Part of a small language model's weights.
Architecture: rotary positions, no biases in attention or MLP.
Training: a variant of Adam for these matrices, 126M tokens, 7709 steps.
Each number is 50 + 12 x the weight over its row's rms, rounded and kept within 0 to 99. Layers, rows and columns count from 0. The size before them is the row's rms in percent of the matrix's.

# layer 2 attention output (transposed), 256x256, rms 0.0424, rows 129-235, columns 192-223
121:40 48 61 51 31 59 40 65 45 64 46 66 47 63 38 30 46 37 39 56 51 51 66 71 55 57 50 45 26 45 60 68
105:49 44 50 86 49 48 51 69 39 48 61 53 64 54 55 42 40 45 57 34 52 51 57 28 10 34 61 54 74 40 43 56
097:46 46 52 45 54 38 64 49 63 53 40 74 39 55 32 45 30 47 73 43 32 55 36 45 54 48 59 55 48 48 56 45
110:44 38 58 59 50 31 52 47 23 37 58 56 61 49 64 75 66 48 40 52 73 49 57 67 47 46 42 54 57 28 57 56
094:67 40 47 54 75 59 61 52 63 47 38 46 56 29 69 58 53 44 59 60 63 43 56 70 63 43 46 62 49 52 34 49
112:39 63 43 65 35 57 51 57 47 60 75 29 74 44 60 48 67 33 21 39 55 43 53 28 47 44 45 57 57 62 41 44
103:79 49 35 60 55 54 64 57 40 61 47 52 53 33 61 67 49 44 39 52 52 49 40 52 32 30 49 59 59 34 38 60
109:43 50 47 32 63 33 51 55 45 46 79 25 54 33 39 49 27 60 49 64 57 44 49 56 45 48 39 57 48 48 64 46
110:49 62 39 54 65 37 69 54 26 39 56 36 60 50 46 55 43 55 46 58 54 61 53 72 55 44 42 53 43 49 59 38
108:63 59 39 74 55 43 36 50 67 42 32 41 54 38 76 33 42 42 57 40 55 42 78 51 84 45 56 41 53 53 57 50
117:64 60 58 36 60 39 27 42 37 63 66 34 54 46 38 76 26 35 47 47 58 55 40 45 28 43 53 63 58 41 43 58
109:47 56 42 55 84 35 48 38 43 52 61 70 70 41 60 51 27 47 43 51 53 46 54 61 22 44 24 42 49 61 49 42
107:57 44 59 50 74 49 67 51 43 31 35 69 72 64 43 33 42 49 65 54 58 64 41 62 48 46 40 57 53 34 39 41
105:40 57 46 53 52 56 68 59 49 61 68 61 32 45 32 61 39 42 56 46 39 51 32 42 45 29 44 56 54 43 36 41
110:43 36 57 35 42 38 48 66 24 63 61 74 55 56 42 44 55 49 48 44 55 43 56 37 33 34 65 62 64 26 42 44
113:36 57 50 59 52 41 61 50 46 60 55 57 59 37 14 54 56 33 75 45 32 34 45 62 67 47 47 58 52 26 67 52
107:33 44 46 37 37 76 41 63 52 55 50 53 52 45 46 39 43 41 38 64 56 57 63 47 66 60 46 39 55 72 40 39
106:43 40 57 55 21 56 53 30 50 33 17 61 52 54 29 63 54 69 62 54 40 67 50 53 46 43 63 55 33 38 57 52
111:48 73 43 55 59 53 51 32 50 55 73 54 56 47 04 49 56 64 50 46 26 60 54 58 58 52 43 41 52 69 42 49
113:38 67 24 59 40 51 51 63 48 48 48 33 60 56 29 45 74 38 32 59 57 41 58 41 48 64 37 65 53 57 40 48
109:47 44 60 50 37 59 55 53 53 34 18 41 53 62 39 28 58 61 51 64 65 71 56 41 53 52 66 53 53 48 53 69
120:39 46 48 54 58 51 45 57 48 52 56 70 51 63 07 46 62 71 25 56 55 70 72 43 45 57 65 60 45 56 57 54
103:48 54 42 47 58 67 51 59 56 53 22 51 69 53 31 42 51 60 53 62 60 52 51 42 33 60 48 53 35 39 53 59
111:54 59 45 69 49 46 44 69 46 64 62 59 51 51 36 53 53 63 31 50 47 50 60 37 59 57 66 67 56 48 55 56
107:51 66 55 61 62 52 36 60 62 42 57 33 46 35 69 45 73 37 58 60 71 41 47 46 65 43 41 56 34 61 61 61
102:39 59 51 51 27 65 39 49 77 50 37 56 31 47 32 31 49 48 46 47 45 49 36 39 43 48 56 58 39 60 38 62
106:36 60 41 69 39 65 54 36 49 65 30 38 47 39 17 38 45 58 62 31 43 57 61 48 50 60 57 43 40 55 52 68
105:63 55 45 50 34 59 45 51 58 62 54 23 47 32 45 76 59 51 44 46 48 45 61 25 39 47 36 45 62 61 53 63
113:44 61 40 61 42 54 45 48 69 43 54 68 46 43 55 42 41 62 45 56 36 48 55 56 25 67 45 51 28 71 60 63
124:66 42 49 46 45 53 49 46 64 58 44 66 67 44 62 46 60 34 48 43 45 48 58 50 52 62 62 54 42 64 48 39
114:59 41 49 52 61 38 39 59 59 40 47 50 48 64 70 39 57 52 30 31 56 41 55 33 34 42 60 43 55 44 48 51
120:30 39 58 67 59 44 55 57 48 53 58 63 61 67 56 28 61 62 59 52 64 46 46 54 57 64 50 36 53 54 53 51
104:44 66 52 57 61 70 54 52 78 50 66 28 37 36 49 44 40 57 57 60 44 32 37 69 59 54 27 46 52 70 47 46
115:49 58 44 53 80 17 66 44 45 49 66 52 43 43 71 46 27 64 48 47 55 55 46 50 38 34 40 61 47 41 60 42
108:66 49 53 50 48 22 48 52 31 55 72 67 56 42 23 66 40 47 39 51 45 48 60 60 25 45 43 49 44 48 62 56
108:70 32 56 49 43 56 58 46 55 48 54 59 32 51 68 65 46 35 64 37 33 55 32 45 68 53 68 49 62 74 44 32
119:48 63 51 54 45 45 56 45 31 48 36 59 68 55 17 47 57 64 50 47 42 52 58 50 30 55 62 52 43 27 50 66
114:43 34 50 26 49 36 58 22 47 36 57 61 39 46 10 64 33 60 46 40 30 73 38 58 52 41 58 58 41 53 67 37
117:54 46 57 30 65 51 69 45 61 54 56 50 56 51 18 53 32 58 59 54 56 41 41 58 16 63 42 54 46 60 37 50
113:53 59 47 56 36 52 64 59 54 58 63 78 40 58 54 67 55 46 38 36 53 64 42 52 26 59 55 62 44 33 43 68
130:44 25 52 59 30 68 54 73 53 47 20 34 53 55 47 67 71 43 46 50 53 39 55 40 61 54 67 42 42 57 48 40
105:54 55 39 37 54 58 51 55 59 40 46 38 46 70 33 49 43 46 21 55 58 74 44 31 39 40 53 49 51 70 38 35
102:57 52 49 47 41 38 64 56 54 62 47 79 48 54 48 50 31 57 53 50 59 48 43 51 42 63 43 52 40 39 55 50
109:57 55 47 66 29 43 52 54 35 68 77 43 53 40 61 70 44 29 41 52 64 23 42 51 36 30 48 48 62 24 46 43
105:57 46 42 53 49 34 58 50 40 37 42 48 45 52 43 71 45 55 59 42 57 53 53 44 51 48 53 53 60 21 46 56
119:65 46 52 54 54 49 62 45 62 60 70 44 51 58 47 72 21 49 64 38 45 55 44 55 63 53 47 56 50 52 41 53
118:60 55 47 42 55 40 63 50 56 46 61 41 69 42 45 68 48 38 61 48 53 26 43 36 48 46 46 51 48 37 45 52
113:55 60 58 42 60 37 59 26 61 39 44 58 43 47 42 74 45 64 56 33 37 44 42 47 55 54 42 41 47 47 56 45
117:51 47 43 47 56 60 55 50 43 79 49 57 48 59 57 51 79 44 29 47 53 27 61 53 51 70 55 40 40 40 37 66
112:59 64 38 56 62 65 43 57 55 59 59 23 37 35 31 39 75 48 40 53 47 42 47 43 45 42 51 55 43 72 43 60
114:54 65 45 46 56 32 36 50 49 50 65 44 43 59 29 67 55 58 36 42 49 51 59 66 38 51 49 64 49 32 43 46
101:73 30 51 43 62 40 71 33 35 43 30 81 64 63 37 37 47 47 47 47 33 63 29 68 41 58 50 55 68 30 29 34
125:56 56 55 41 33 59 48 49 47 49 36 63 50 40 46 78 57 55 51 56 38 40 63 42 43 42 58 51 36 33 52 56
107:58 48 46 58 25 26 51 54 44 50 43 44 55 51 49 60 62 47 50 63 52 33 51 55 41 56 53 62 54 52 59 51
115:55 67 48 34 51 51 58 52 56 60 71 33 43 47 44 60 29 55 44 53 46 53 29 46 27 43 42 50 55 21 48 50
101:61 51 60 42 55 49 55 40 65 39 24 60 21 47 73 77 35 36 57 44 44 44 45 67 61 36 28 48 43 57 43 31
113:50 39 46 51 57 36 65 52 60 41 57 68 65 63 59 56 35 64 46 45 49 50 64 32 38 48 53 37 65 41 46 46
103:62 46 55 54 67 38 49 36 51 34 41 85 38 55 79 58 55 55 48 37 52 53 56 75 58 53 41 58 39 51 46 61
123:33 60 48 47 54 31 39 40 52 43 56 63 44 50 37 47 51 73 26 33 45 51 56 56 15 45 55 51 45 56 58 59
108:61 62 44 36 70 46 51 22 41 45 47 35 60 42 33 57 44 75 32 42 57 42 44 40 30 34 57 44 53 75 52 40
111:65 62 67 32 53 58 45 48 57 63 56 55 43 38 65 51 51 47 43 61 61 43 67 72 36 69 41 45 44 56 58 62
105:52 56 52 47 56 36 81 26 47 30 70 82 36 58 63 70 45 70 37 52 44 67 43 78 54 53 44 60 34 60 60 55
119:63 45 38 37 57 36 59 18 28 65 70 56 50 40 25 61 31 47 49 38 38 55 40 54 51 51 45 55 66 36 49 40
118:43 38 42 54 79 33 53 57 37 54 74 46 39 45 25 59 29 46 36 55 74 51 36 62 21 25 40 59 41 52 46 48
106:45 67 70 46 39 60 40 27 73 54 58 70 53 61 44 47 46 58 35 48 37 55 65 56 62 66 47 49 40 52 49 53
118:53 66 49 57 44 55 33 32 70 64 60 51 60 43 50 33 61 49 68 44 48 42 64 60 62 69 31 34 47 70 57 53
101:45 54 44 37 55 56 67 43 43 31 40 39 42 35 48 45 45 67 59 52 49 71 52 66 67 46 55 59 52 38 67 52
107:55 46 44 52 66 57 34 68 61 58 46 29 39 51 70 55 51 18 56 59 60 38 42 52 54 52 53 46 35 62 46 56
104:52 57 62 52 41 58 45 54 50 58 58 41 74 56 25 54 54 43 43 67 33 31 51 60 48 62 54 65 66 58 51 34
114:49 45 35 27 39 53 48 70 39 71 30 28 73 40 40 49 57 49 68 49 52 34 45 44 39 46 79 50 66 44 45 44
116:45 38 62 55 53 58 44 59 62 35 24 62 47 50 61 37 68 55 48 31 64 48 63 50 54 44 57 36 38 68 41 53
120:45 57 43 41 22 47 56 53 53 46 54 34 54 50 34 45 50 71 42 51 36 41 42 34 52 54 66 47 50 26 49 42
110:49 50 47 59 33 47 46 50 49 43 48 22 49 47 61 67 62 46 69 53 49 39 51 31 65 36 54 49 45 45 59 62
110:53 56 50 39 68 43 47 33 62 35 52 30 45 47 99 57 64 61 34 45 65 39 64 69 44 64 31 37 36 50 54 70
116:57 65 47 43 14 59 62 35 46 58 57 41 49 41 12 67 56 62 33 57 45 48 39 61 38 73 52 57 59 52 57 40
110:48 53 43 62 69 26 69 54 41 34 47 67 67 53 25 40 36 63 57 55 41 77 52 65 49 54 46 69 51 48 56 46
101:31 50 38 46 50 56 59 58 40 25 55 49 43 55 65 52 53 74 81 23 50 49 69 37 36 30 56 34 53 59 59 44
108:48 55 39 52 52 78 61 53 43 60 54 37 75 59 00 50 56 51 40 57 44 49 53 41 33 49 52 54 61 56 42 47
111:64 37 70 44 39 49 39 70 49 63 32 59 17 43 62 48 66 50 28 53 61 54 60 43 53 21 58 69 66 49 54 51
112:59 46 67 31 51 51 40 42 55 61 55 52 44 62 67 74 25 22 62 42 45 49 53 43 65 53 48 38 54 26 56 44
105:58 59 43 54 41 57 54 64 37 62 78 52 47 49 23 48 50 46 26 55 46 49 61 38 44 48 49 67 65 56 50 47
114:81 62 54 20 61 60 36 47 44 39 38 45 44 49 63 46 59 55 51 49 54 62 37 43 56 42 55 67 61 45 46 41
115:56 41 55 39 62 41 61 39 58 41 50 65 34 42 77 55 45 50 70 48 50 60 36 56 76 24 67 56 50 52 56 46
112:41 54 44 75 48 45 59 41 49 45 32 67 52 42 66 18 61 53 67 54 58 56 50 53 71 43 49 62 55 68 61 49
113:45 53 54 46 43 71 47 52 44 34 35 52 54 64 51 44 47 41 49 66 52 54 48 23 44 40 41 44 51 62 41 37
105:60 33 50 46 62 57 48 40 60 58 47 70 55 65 36 53 50 33 47 32 48 38 48 66 47 58 35 31 50 46 38 47
110:33 54 60 57 29 66 37 63 53 63 34 70 60 37 71 24 65 54 70 49 64 42 65 45 64 48 54 52 55 61 56 52
112:34 59 49 38 63 73 25 53 42 52 59 49 56 39 48 37 70 55 35 56 56 40 57 63 31 58 33 52 27 39 60 63
111:65 56 47 42 71 43 33 47 56 35 64 59 43 53 64 27 51 47 53 44 58 49 69 69 54 54 49 55 46 56 43 49
115:51 40 59 50 56 58 46 59 58 51 39 22 13 48 76 64 46 31 66 43 45 50 24 48 47 34 47 49 55 43 32 59
108:57 48 63 29 27 53 51 47 47 53 30 37 49 50 45 88 64 60 61 54 51 31 49 69 43 47 46 57 36 04 53 48
109:35 40 61 49 56 49 61 35 47 48 45 76 69 76 34 26 33 62 50 66 32 70 54 53 55 80 55 59 43 47 57 58
116:59 62 61 52 19 48 39 34 73 68 57 62 45 39 57 45 51 41 39 39 39 53 58 37 55 63 53 37 50 63 53 57
099:56 48 39 45 37 63 32 59 58 55 59 37 65 43 46 20 52 50 55 53 48 60 56 51 55 41 50 43 50 83 64 36
110:77 51 39 45 31 58 50 46 30 72 62 74 47 52 54 52 38 40 33 55 44 62 50 53 54 45 53 54 53 70 46 40
117:30 23 51 64 66 44 56 45 73 32 54 68 54 71 27 54 34 54 52 62 53 79 49 68 57 53 53 55 48 73 66 43
114:45 52 47 77 75 26 49 68 48 31 32 39 48 55 86 50 55 43 54 56 68 37 71 57 47 42 36 42 60 60 44 50
105:47 43 58 55 61 36 55 43 36 30 54 47 42 42 77 79 48 51 61 60 59 59 54 60 37 40 43 62 51 29 60 59
117:63 58 31 44 46 55 51 41 50 61 79 33 43 46 31 50 33 52 32 56 45 52 42 49 45 52 46 51 67 71 53 51
114:28 29 60 36 42 35 53 46 36 39 46 67 45 64 74 60 31 62 45 71 56 43 51 65 49 40 55 69 47 34 73 46
109:49 46 79 52 33 65 45 58 60 50 58 45 50 48 46 76 41 37 50 54 56 42 52 43 45 56 49 53 56 37 48 59
121:54 51 56 34 49 61 38 42 58 32 32 83 41 58 80 52 54 41 54 51 52 48 61 59 65 58 40 49 56 54 42 39
103:51 45 52 44 47 49 37 47 60 57 58 31 50 44 40 65 42 32 44 57 50 51 43 38 29 44 53 47 43 56 62 43
109:46 38 63 51 62 30 58 47 43 31 32 53 44 56 70 58 43 47 69 46 64 60 48 64 65 35 57 63 40 28 61 48
113:53 50 67 49 24 49 48 53 38 38 38 38 60 53 38 46 45 70 26 60 52 54 46 48 43 62 61 66 53 33 61 53
103:48 51 55 51 68 41 60 49 28 33 56 56 67 63 40 66 49 54 48 39 44 60 59 49 67 52 49 49 57 33 49 46
124:43 67 43 48 74 54 55 39 56 28 34 43 43 52 62 46 38 77 59 39 46 61 42 41 48 51 51 40 66 53 44 48
# layer 2 attention value, 256x256, rms 0.0485, rows 130-236, columns 192-223
106:59 27 34 64 43 69 52 63 33 52 60 46 47 28 53 46 46 48 52 37 67 58 42 54 51 68 38 45 60 61 64 59
098:50 48 45 55 52 58 69 39 64 35 26 52 48 35 31 55 41 63 53 66 32 53 29 48 52 64 59 46 17 51 73 65
103:86 42 52 46 43 56 40 50 11 49 57 46 33 42 26 52 54 48 46 49 24 39 60 63 53 48 62 52 55 45 45 53
100:58 45 54 44 46 63 64 59 29 62 57 30 69 54 56 48 76 34 51 51 88 28 50 50 57 51 42 75 67 43 53 32
111:71 63 46 66 52 64 69 39 52 57 32 60 44 50 54 45 47 41 34 41 44 54 60 49 53 35 55 27 34 62 42 56
105:66 50 40 43 51 39 47 44 35 51 52 48 40 40 46 39 56 49 41 47 75 53 22 56 38 50 44 74 51 41 47 54
111:69 42 55 59 47 46 62 68 53 50 53 48 70 48 53 49 42 74 30 54 33 49 62 77 50 45 45 53 56 44 42 43
105:38 71 34 29 56 49 63 47 64 55 61 42 42 76 54 53 48 40 45 47 32 74 43 52 54 49 65 44 57 35 35 11
102:47 64 45 56 66 74 67 34 51 47 58 40 35 47 57 69 34 41 59 40 64 50 60 35 78 36 33 42 52 54 59 59
113:33 41 52 64 55 46 51 68 61 67 48 52 78 51 51 72 44 38 44 55 37 56 35 70 46 50 39 67 52 48 37 61
108:63 48 31 49 49 51 55 49 42 66 41 55 52 57 46 55 35 41 57 28 66 52 62 56 42 56 48 52 54 54 29 48
106:47 41 52 45 52 63 46 47 39 39 36 57 60 48 35 41 47 46 77 61 46 54 41 43 62 80 48 61 51 45 48 35
104:58 46 37 62 54 20 41 66 39 50 54 46 39 48 50 48 49 59 37 50 35 61 37 58 60 57 49 47 50 49 52 55
110:47 43 49 11 63 50 42 54 43 72 32 42 51 18 53 43 64 33 47 56 48 48 39 37 59 29 52 60 44 27 59 62
114:37 49 37 30 61 77 56 37 18 31 28 29 49 57 54 56 58 44 49 49 15 51 30 46 55 68 45 53 42 43 55 48
103:54 46 65 28 54 63 58 43 50 50 59 59 52 65 73 25 54 35 42 66 68 66 74 42 47 51 30 37 87 47 50 37
105:32 43 60 31 47 29 48 39 25 57 47 61 41 42 38 77 56 54 61 55 41 41 53 40 39 54 70 55 60 47 44 49
110:59 71 46 37 50 58 43 43 41 50 41 51 37 47 59 65 63 60 62 44 49 68 37 63 70 56 53 33 40 50 40 64
115:73 59 58 34 46 68 29 31 44 52 36 51 53 54 82 48 60 49 50 65 54 36 61 55 56 51 61 49 48 56 50 64
108:38 59 75 64 52 21 44 51 40 53 52 46 54 43 54 37 52 53 64 65 78 41 46 40 33 58 45 50 53 57 45 49
114:62 58 55 34 43 42 35 31 38 67 43 62 24 57 54 51 45 59 35 56 48 32 78 61 51 59 52 31 44 38 67 56
102:50 46 43 52 43 42 33 61 56 59 71 70 55 46 48 61 54 45 59 54 61 55 63 35 35 70 39 54 49 48 47 62
109:61 80 33 55 39 75 70 28 80 52 50 53 33 60 48 49 33 54 46 42 65 59 63 47 56 65 53 31 27 51 54 60
100:39 59 57 51 57 37 49 55 43 53 57 44 49 60 47 59 36 47 34 37 57 67 67 43 61 40 35 48 54 57 58 41
105:45 59 67 71 49 51 37 37 63 44 36 70 28 55 56 64 64 82 53 50 39 64 40 67 44 43 25 32 39 65 44 70
104:27 75 46 61 44 67 68 52 51 53 40 57 41 46 57 79 53 63 60 38 56 36 58 34 42 34 51 52 45 64 50 68
101:73 58 62 48 48 53 47 49 76 71 56 53 36 54 59 50 49 34 46 43 32 48 48 51 49 34 41 26 46 52 31 44
112:69 41 36 79 45 56 49 42 34 61 38 49 12 68 57 45 51 55 53 41 40 28 56 66 43 52 62 44 14 41 60 70
117:63 47 54 53 62 61 49 38 36 58 38 35 33 48 42 32 36 49 50 57 66 58 44 38 47 38 41 39 47 42 45 48
113:42 51 30 43 65 62 46 24 71 40 48 53 62 31 42 45 62 30 79 64 50 66 34 47 54 43 60 30 37 60 56 68
120:50 58 53 32 51 44 34 65 56 51 72 49 59 54 40 28 24 55 49 42 53 43 53 52 54 70 65 58 60 62 58 52
100:44 57 33 61 48 57 66 66 51 50 34 40 58 68 37 43 51 67 50 36 43 52 25 67 44 59 44 44 46 54 66 60
114:69 63 30 49 63 59 53 56 66 48 53 51 60 49 44 37 38 61 43 44 76 58 40 58 54 46 62 57 62 55 59 62
105:56 46 27 68 38 53 58 48 37 69 61 55 45 43 37 75 24 52 52 58 69 59 55 53 43 44 46 50 42 52 32 52
107:59 53 36 41 44 66 62 46 57 42 61 50 54 56 44 37 45 60 55 54 45 46 36 38 57 47 59 62 47 58 66 46
112:50 68 45 39 45 28 36 42 48 63 38 41 51 23 53 59 46 24 42 57 79 52 22 48 49 54 64 50 44 40 45 55
107:28 46 56 43 54 45 42 49 66 38 44 53 41 47 39 65 48 52 41 60 06 75 38 54 63 47 50 54 59 55 43 57
119:61 34 52 61 52 42 46 72 55 60 61 45 49 63 50 52 64 62 39 55 43 52 51 59 39 40 40 60 63 52 47 71
111:50 47 36 66 37 52 33 53 47 42 50 57 43 59 67 50 58 48 64 44 72 63 51 54 42 49 25 51 37 44 51 66
121:34 51 51 39 46 65 62 50 48 59 54 58 35 46 57 38 57 49 56 58 54 39 71 31 35 50 54 27 56 36 61 22
107:49 61 55 34 39 67 45 44 40 43 72 47 68 69 60 59 38 51 50 69 74 61 57 66 45 63 34 32 58 43 37 30
100:59 42 39 66 46 58 57 50 76 42 63 49 43 61 56 61 44 48 34 38 67 66 51 40 44 64 38 62 40 40 41 66
110:60 44 38 49 33 55 50 52 18 70 44 43 41 57 28 38 42 36 56 46 39 44 45 50 58 51 55 39 62 52 44 25
102:45 58 47 42 49 50 60 55 63 53 60 53 53 22 52 62 29 50 52 59 47 57 64 51 51 54 48 66 23 37 42 49
116:36 56 45 62 48 46 62 54 63 51 58 39 68 58 51 41 39 47 69 62 46 45 32 47 45 41 42 62 58 42 43 38
118:39 64 54 77 63 21 86 45 36 46 52 27 40 77 59 63 66 26 43 50 52 46 37 45 58 47 43 49 53 46 32 88
112:42 83 38 32 44 58 61 54 67 43 35 52 30 51 38 48 38 56 51 45 41 60 30 39 39 48 35 62 45 42 49 74
123:51 60 39 39 60 55 58 22 64 66 10 59 51 56 37 35 52 52 42 40 60 43 76 52 43 48 56 32 13 49 59 53
109:53 73 45 39 35 59 49 48 63 70 43 49 45 70 67 65 66 75 28 48 31 48 56 67 54 39 64 43 19 72 62 56
119:56 43 42 32 54 76 27 61 71 73 53 45 38 43 48 43 49 55 53 57 47 48 61 62 42 69 61 55 44 43 44 63
101:83 24 37 70 45 65 39 38 38 23 45 50 71 35 41 65 40 31 47 51 64 44 42 39 40 64 72 42 41 45 55 42
118:27 40 51 50 45 43 48 42 40 68 43 59 31 54 43 76 55 46 60 45 36 39 59 59 53 56 58 53 34 28 37 51
107:63 57 59 29 53 44 49 55 66 50 50 65 53 28 53 36 36 35 49 55 35 49 28 55 49 40 64 31 60 43 46 28
117:56 37 33 54 47 62 76 57 50 35 57 44 61 66 50 54 40 40 48 51 63 81 36 55 51 43 37 29 50 45 35 35
093:53 34 65 53 64 64 58 74 30 66 26 60 30 61 33 55 74 48 67 63 51 31 58 65 47 39 46 70 58 42 44 44
112:67 46 49 64 42 55 51 36 31 38 63 48 63 34 59 63 31 40 70 46 89 43 39 49 46 62 34 45 77 50 35 50
101:63 55 59 56 66 55 25 56 75 41 49 57 38 41 43 58 33 40 31 52 46 32 49 49 49 42 37 67 28 41 48 57
125:52 46 54 45 40 37 34 51 73 42 33 71 51 25 54 62 50 64 35 53 70 47 40 66 42 66 37 35 42 51 47 79
111:48 58 61 37 50 39 50 61 42 24 55 69 59 39 33 62 44 39 28 46 44 56 60 68 41 42 42 68 51 68 40 26
111:67 46 48 34 56 59 36 53 41 66 45 45 41 74 39 32 45 42 52 40 68 33 46 55 48 41 32 62 46 47 51 16
107:39 59 51 45 40 38 61 51 53 47 57 57 43 72 49 54 46 74 55 52 27 62 49 65 43 68 58 66 65 52 38 54
114:63 62 39 45 56 59 67 46 51 32 46 41 42 62 53 53 43 56 39 67 42 43 41 31 47 65 45 61 51 39 39 43
117:58 52 31 47 37 50 60 61 31 50 45 61 42 57 53 39 59 65 54 71 39 49 49 57 47 50 37 65 54 40 61 51
104:38 49 46 63 54 42 35 32 79 52 38 52 69 71 52 55 53 68 44 67 54 47 48 52 58 35 32 49 46 49 53 44
119:47 58 52 35 54 32 13 35 69 55 52 53 56 70 30 52 43 46 33 41 53 56 52 48 51 44 37 54 45 52 42 41
094:50 54 68 42 44 62 56 43 34 39 29 31 24 39 45 40 63 63 53 45 33 54 54 61 55 48 56 51 56 45 61 32
105:52 44 48 72 54 18 65 67 50 51 62 56 46 54 65 33 64 37 33 67 39 55 60 45 55 37 36 51 59 50 56 60
107:50 66 49 37 50 66 47 57 65 47 59 52 66 66 47 52 52 41 49 45 56 46 55 51 59 57 67 41 66 42 53 16
117:66 45 50 33 52 55 68 52 47 51 40 34 57 40 40 56 63 23 41 51 54 41 43 24 56 62 54 40 38 63 51 51
113:39 31 69 54 50 45 41 57 42 60 25 67 49 28 61 45 60 56 35 54 76 26 46 71 47 44 57 58 32 57 60 57
113:54 40 65 50 47 58 59 61 64 57 31 61 57 37 60 54 55 50 45 50 54 48 41 51 44 41 65 43 38 43 32 62
110:40 51 71 79 49 17 61 66 44 38 83 48 53 41 53 63 63 69 48 49 56 46 54 50 55 43 66 54 60 52 48 64
107:44 51 55 38 50 53 46 66 81 41 36 37 68 37 45 39 55 41 40 50 56 51 55 67 38 43 47 48 40 64 42 38
112:53 65 51 23 41 62 49 34 83 48 38 57 35 52 46 72 48 45 54 29 55 54 55 35 60 61 75 41 61 49 17 32
104:85 47 57 61 48 51 44 39 50 42 58 60 48 41 46 69 31 46 48 66 36 57 45 39 53 67 40 45 47 42 51 51
104:50 47 67 34 47 47 69 50 46 44 60 50 44 23 53 57 33 50 57 41 55 52 25 39 40 37 47 54 63 56 42 39
096:34 65 63 67 39 41 70 33 49 73 58 49 41 66 57 57 57 40 48 41 38 44 63 52 48 52 42 28 49 62 36 47
107:69 54 61 55 47 62 28 54 82 66 49 72 47 62 46 39 39 47 40 56 60 63 64 52 63 56 36 62 37 66 65 34
107:37 46 53 71 52 52 65 55 36 46 63 44 62 58 58 42 31 26 73 59 42 48 50 38 47 39 28 58 65 45 51 35
105:59 59 39 45 36 57 47 47 44 36 58 55 48 57 79 59 26 53 60 59 51 50 65 52 50 56 37 56 55 45 56 40
111:56 37 80 53 57 56 34 63 50 48 37 55 59 46 48 51 57 29 37 60 58 51 42 42 54 58 45 66 58 61 48 32
109:44 58 55 33 62 50 62 54 37 49 44 35 47 54 43 47 56 44 53 58 33 62 34 28 63 61 54 60 61 61 75 51
110:44 78 62 49 47 46 48 49 70 71 48 47 36 43 61 46 54 45 40 44 49 42 50 31 42 55 58 39 38 63 44 59
109:34 42 73 66 45 24 57 35 41 48 57 62 75 36 59 65 52 48 35 45 54 39 56 56 39 47 29 47 62 59 46 47
100:55 30 47 45 48 59 52 43 19 38 49 33 44 54 45 60 44 46 62 42 43 58 58 48 45 62 33 43 34 44 56 41
108:40 49 71 32 48 34 36 29 45 34 48 59 48 34 58 52 42 44 62 34 63 39 56 32 45 43 30 39 62 59 56 29
115:45 44 48 39 47 72 30 42 47 66 37 53 35 41 54 50 66 51 64 31 22 40 69 55 51 58 28 56 15 40 51 48
105:51 45 54 52 68 61 58 58 56 52 61 46 33 77 44 55 50 47 39 54 69 45 47 47 61 52 23 56 38 61 57 74
111:43 35 40 64 65 45 71 64 60 44 53 50 48 35 56 37 76 65 64 54 45 66 27 46 35 51 48 56 69 52 49 60
108:56 19 55 37 47 52 41 75 54 52 41 55 51 46 37 54 66 53 57 40 37 52 58 50 41 47 59 41 48 29 41 30
107:63 64 46 74 61 49 66 28 56 68 55 51 56 48 46 48 10 51 51 67 62 26 54 34 46 64 45 45 51 44 52 50
116:57 45 51 43 35 58 46 12 59 40 37 41 58 60 47 54 40 44 56 48 75 47 55 56 57 25 43 55 64 55 45 49
099:48 58 62 39 34 43 13 49 46 61 45 48 60 61 47 36 61 45 47 56 42 50 69 46 60 13 42 50 63 56 56 35
111:52 59 50 61 50 30 42 33 56 54 70 52 42 59 46 49 35 49 63 41 36 59 60 59 59 52 48 47 38 43 32 39
112:42 32 46 54 50 55 46 37 46 44 54 47 47 37 42 58 25 66 67 57 47 48 57 49 53 51 54 41 71 44 57 49
113:64 53 41 45 69 50 58 60 32 48 43 29 53 37 36 33 54 27 29 64 66 47 48 54 54 43 68 59 39 65 60 54
106:46 31 47 54 37 44 54 84 50 52 75 62 38 37 40 39 45 42 59 57 45 54 43 49 50 56 52 61 75 40 50 46
111:68 59 49 39 46 60 38 49 26 48 61 43 49 62 54 60 31 50 46 28 59 51 55 62 50 64 48 67 55 53 38 51
115:58 50 44 33 42 43 65 49 38 59 69 39 39 59 42 53 63 36 55 50 49 51 58 48 50 60 53 67 76 52 46 40
107:49 36 53 59 44 55 65 67 53 50 75 60 49 44 65 54 61 43 58 46 60 46 49 46 48 59 45 50 74 43 39 73
118:40 27 71 34 60 40 38 57 41 35 51 46 55 63 39 50 58 40 34 54 78 35 60 42 52 64 27 74 66 48 53 48
103:64 46 59 55 61 53 32 63 29 56 23 46 50 60 38 46 40 47 49 56 45 57 40 52 48 34 58 33 59 55 41 31
101:40 34 57 57 59 53 44 72 25 63 62 28 40 54 36 45 47 49 53 53 27 62 32 33 54 45 40 70 66 42 62 41
106:63 46 58 76 28 62 56 49 50 51 59 52 71 28 55 57 66 47 45 48 72 40 53 61 51 74 59 64 58 36 35 52
098:47 72 39 48 49 78 65 55 38 39 55 33 56 53 52 39 38 39 45 34 57 59 57 34 59 59 51 81 54 35 39 53
119:29 66 59 41 64 46 51 45 62 33 60 36 52 40 50 51 70 40 51 34 65 73 17 48 52 64 35 31 51 67 42 53
115:54 30 45 28 49 59 40 46 61 56 67 52 57 34 59 58 40 49 52 51 34 46 60 38 39 53 48 35 54 47 40 51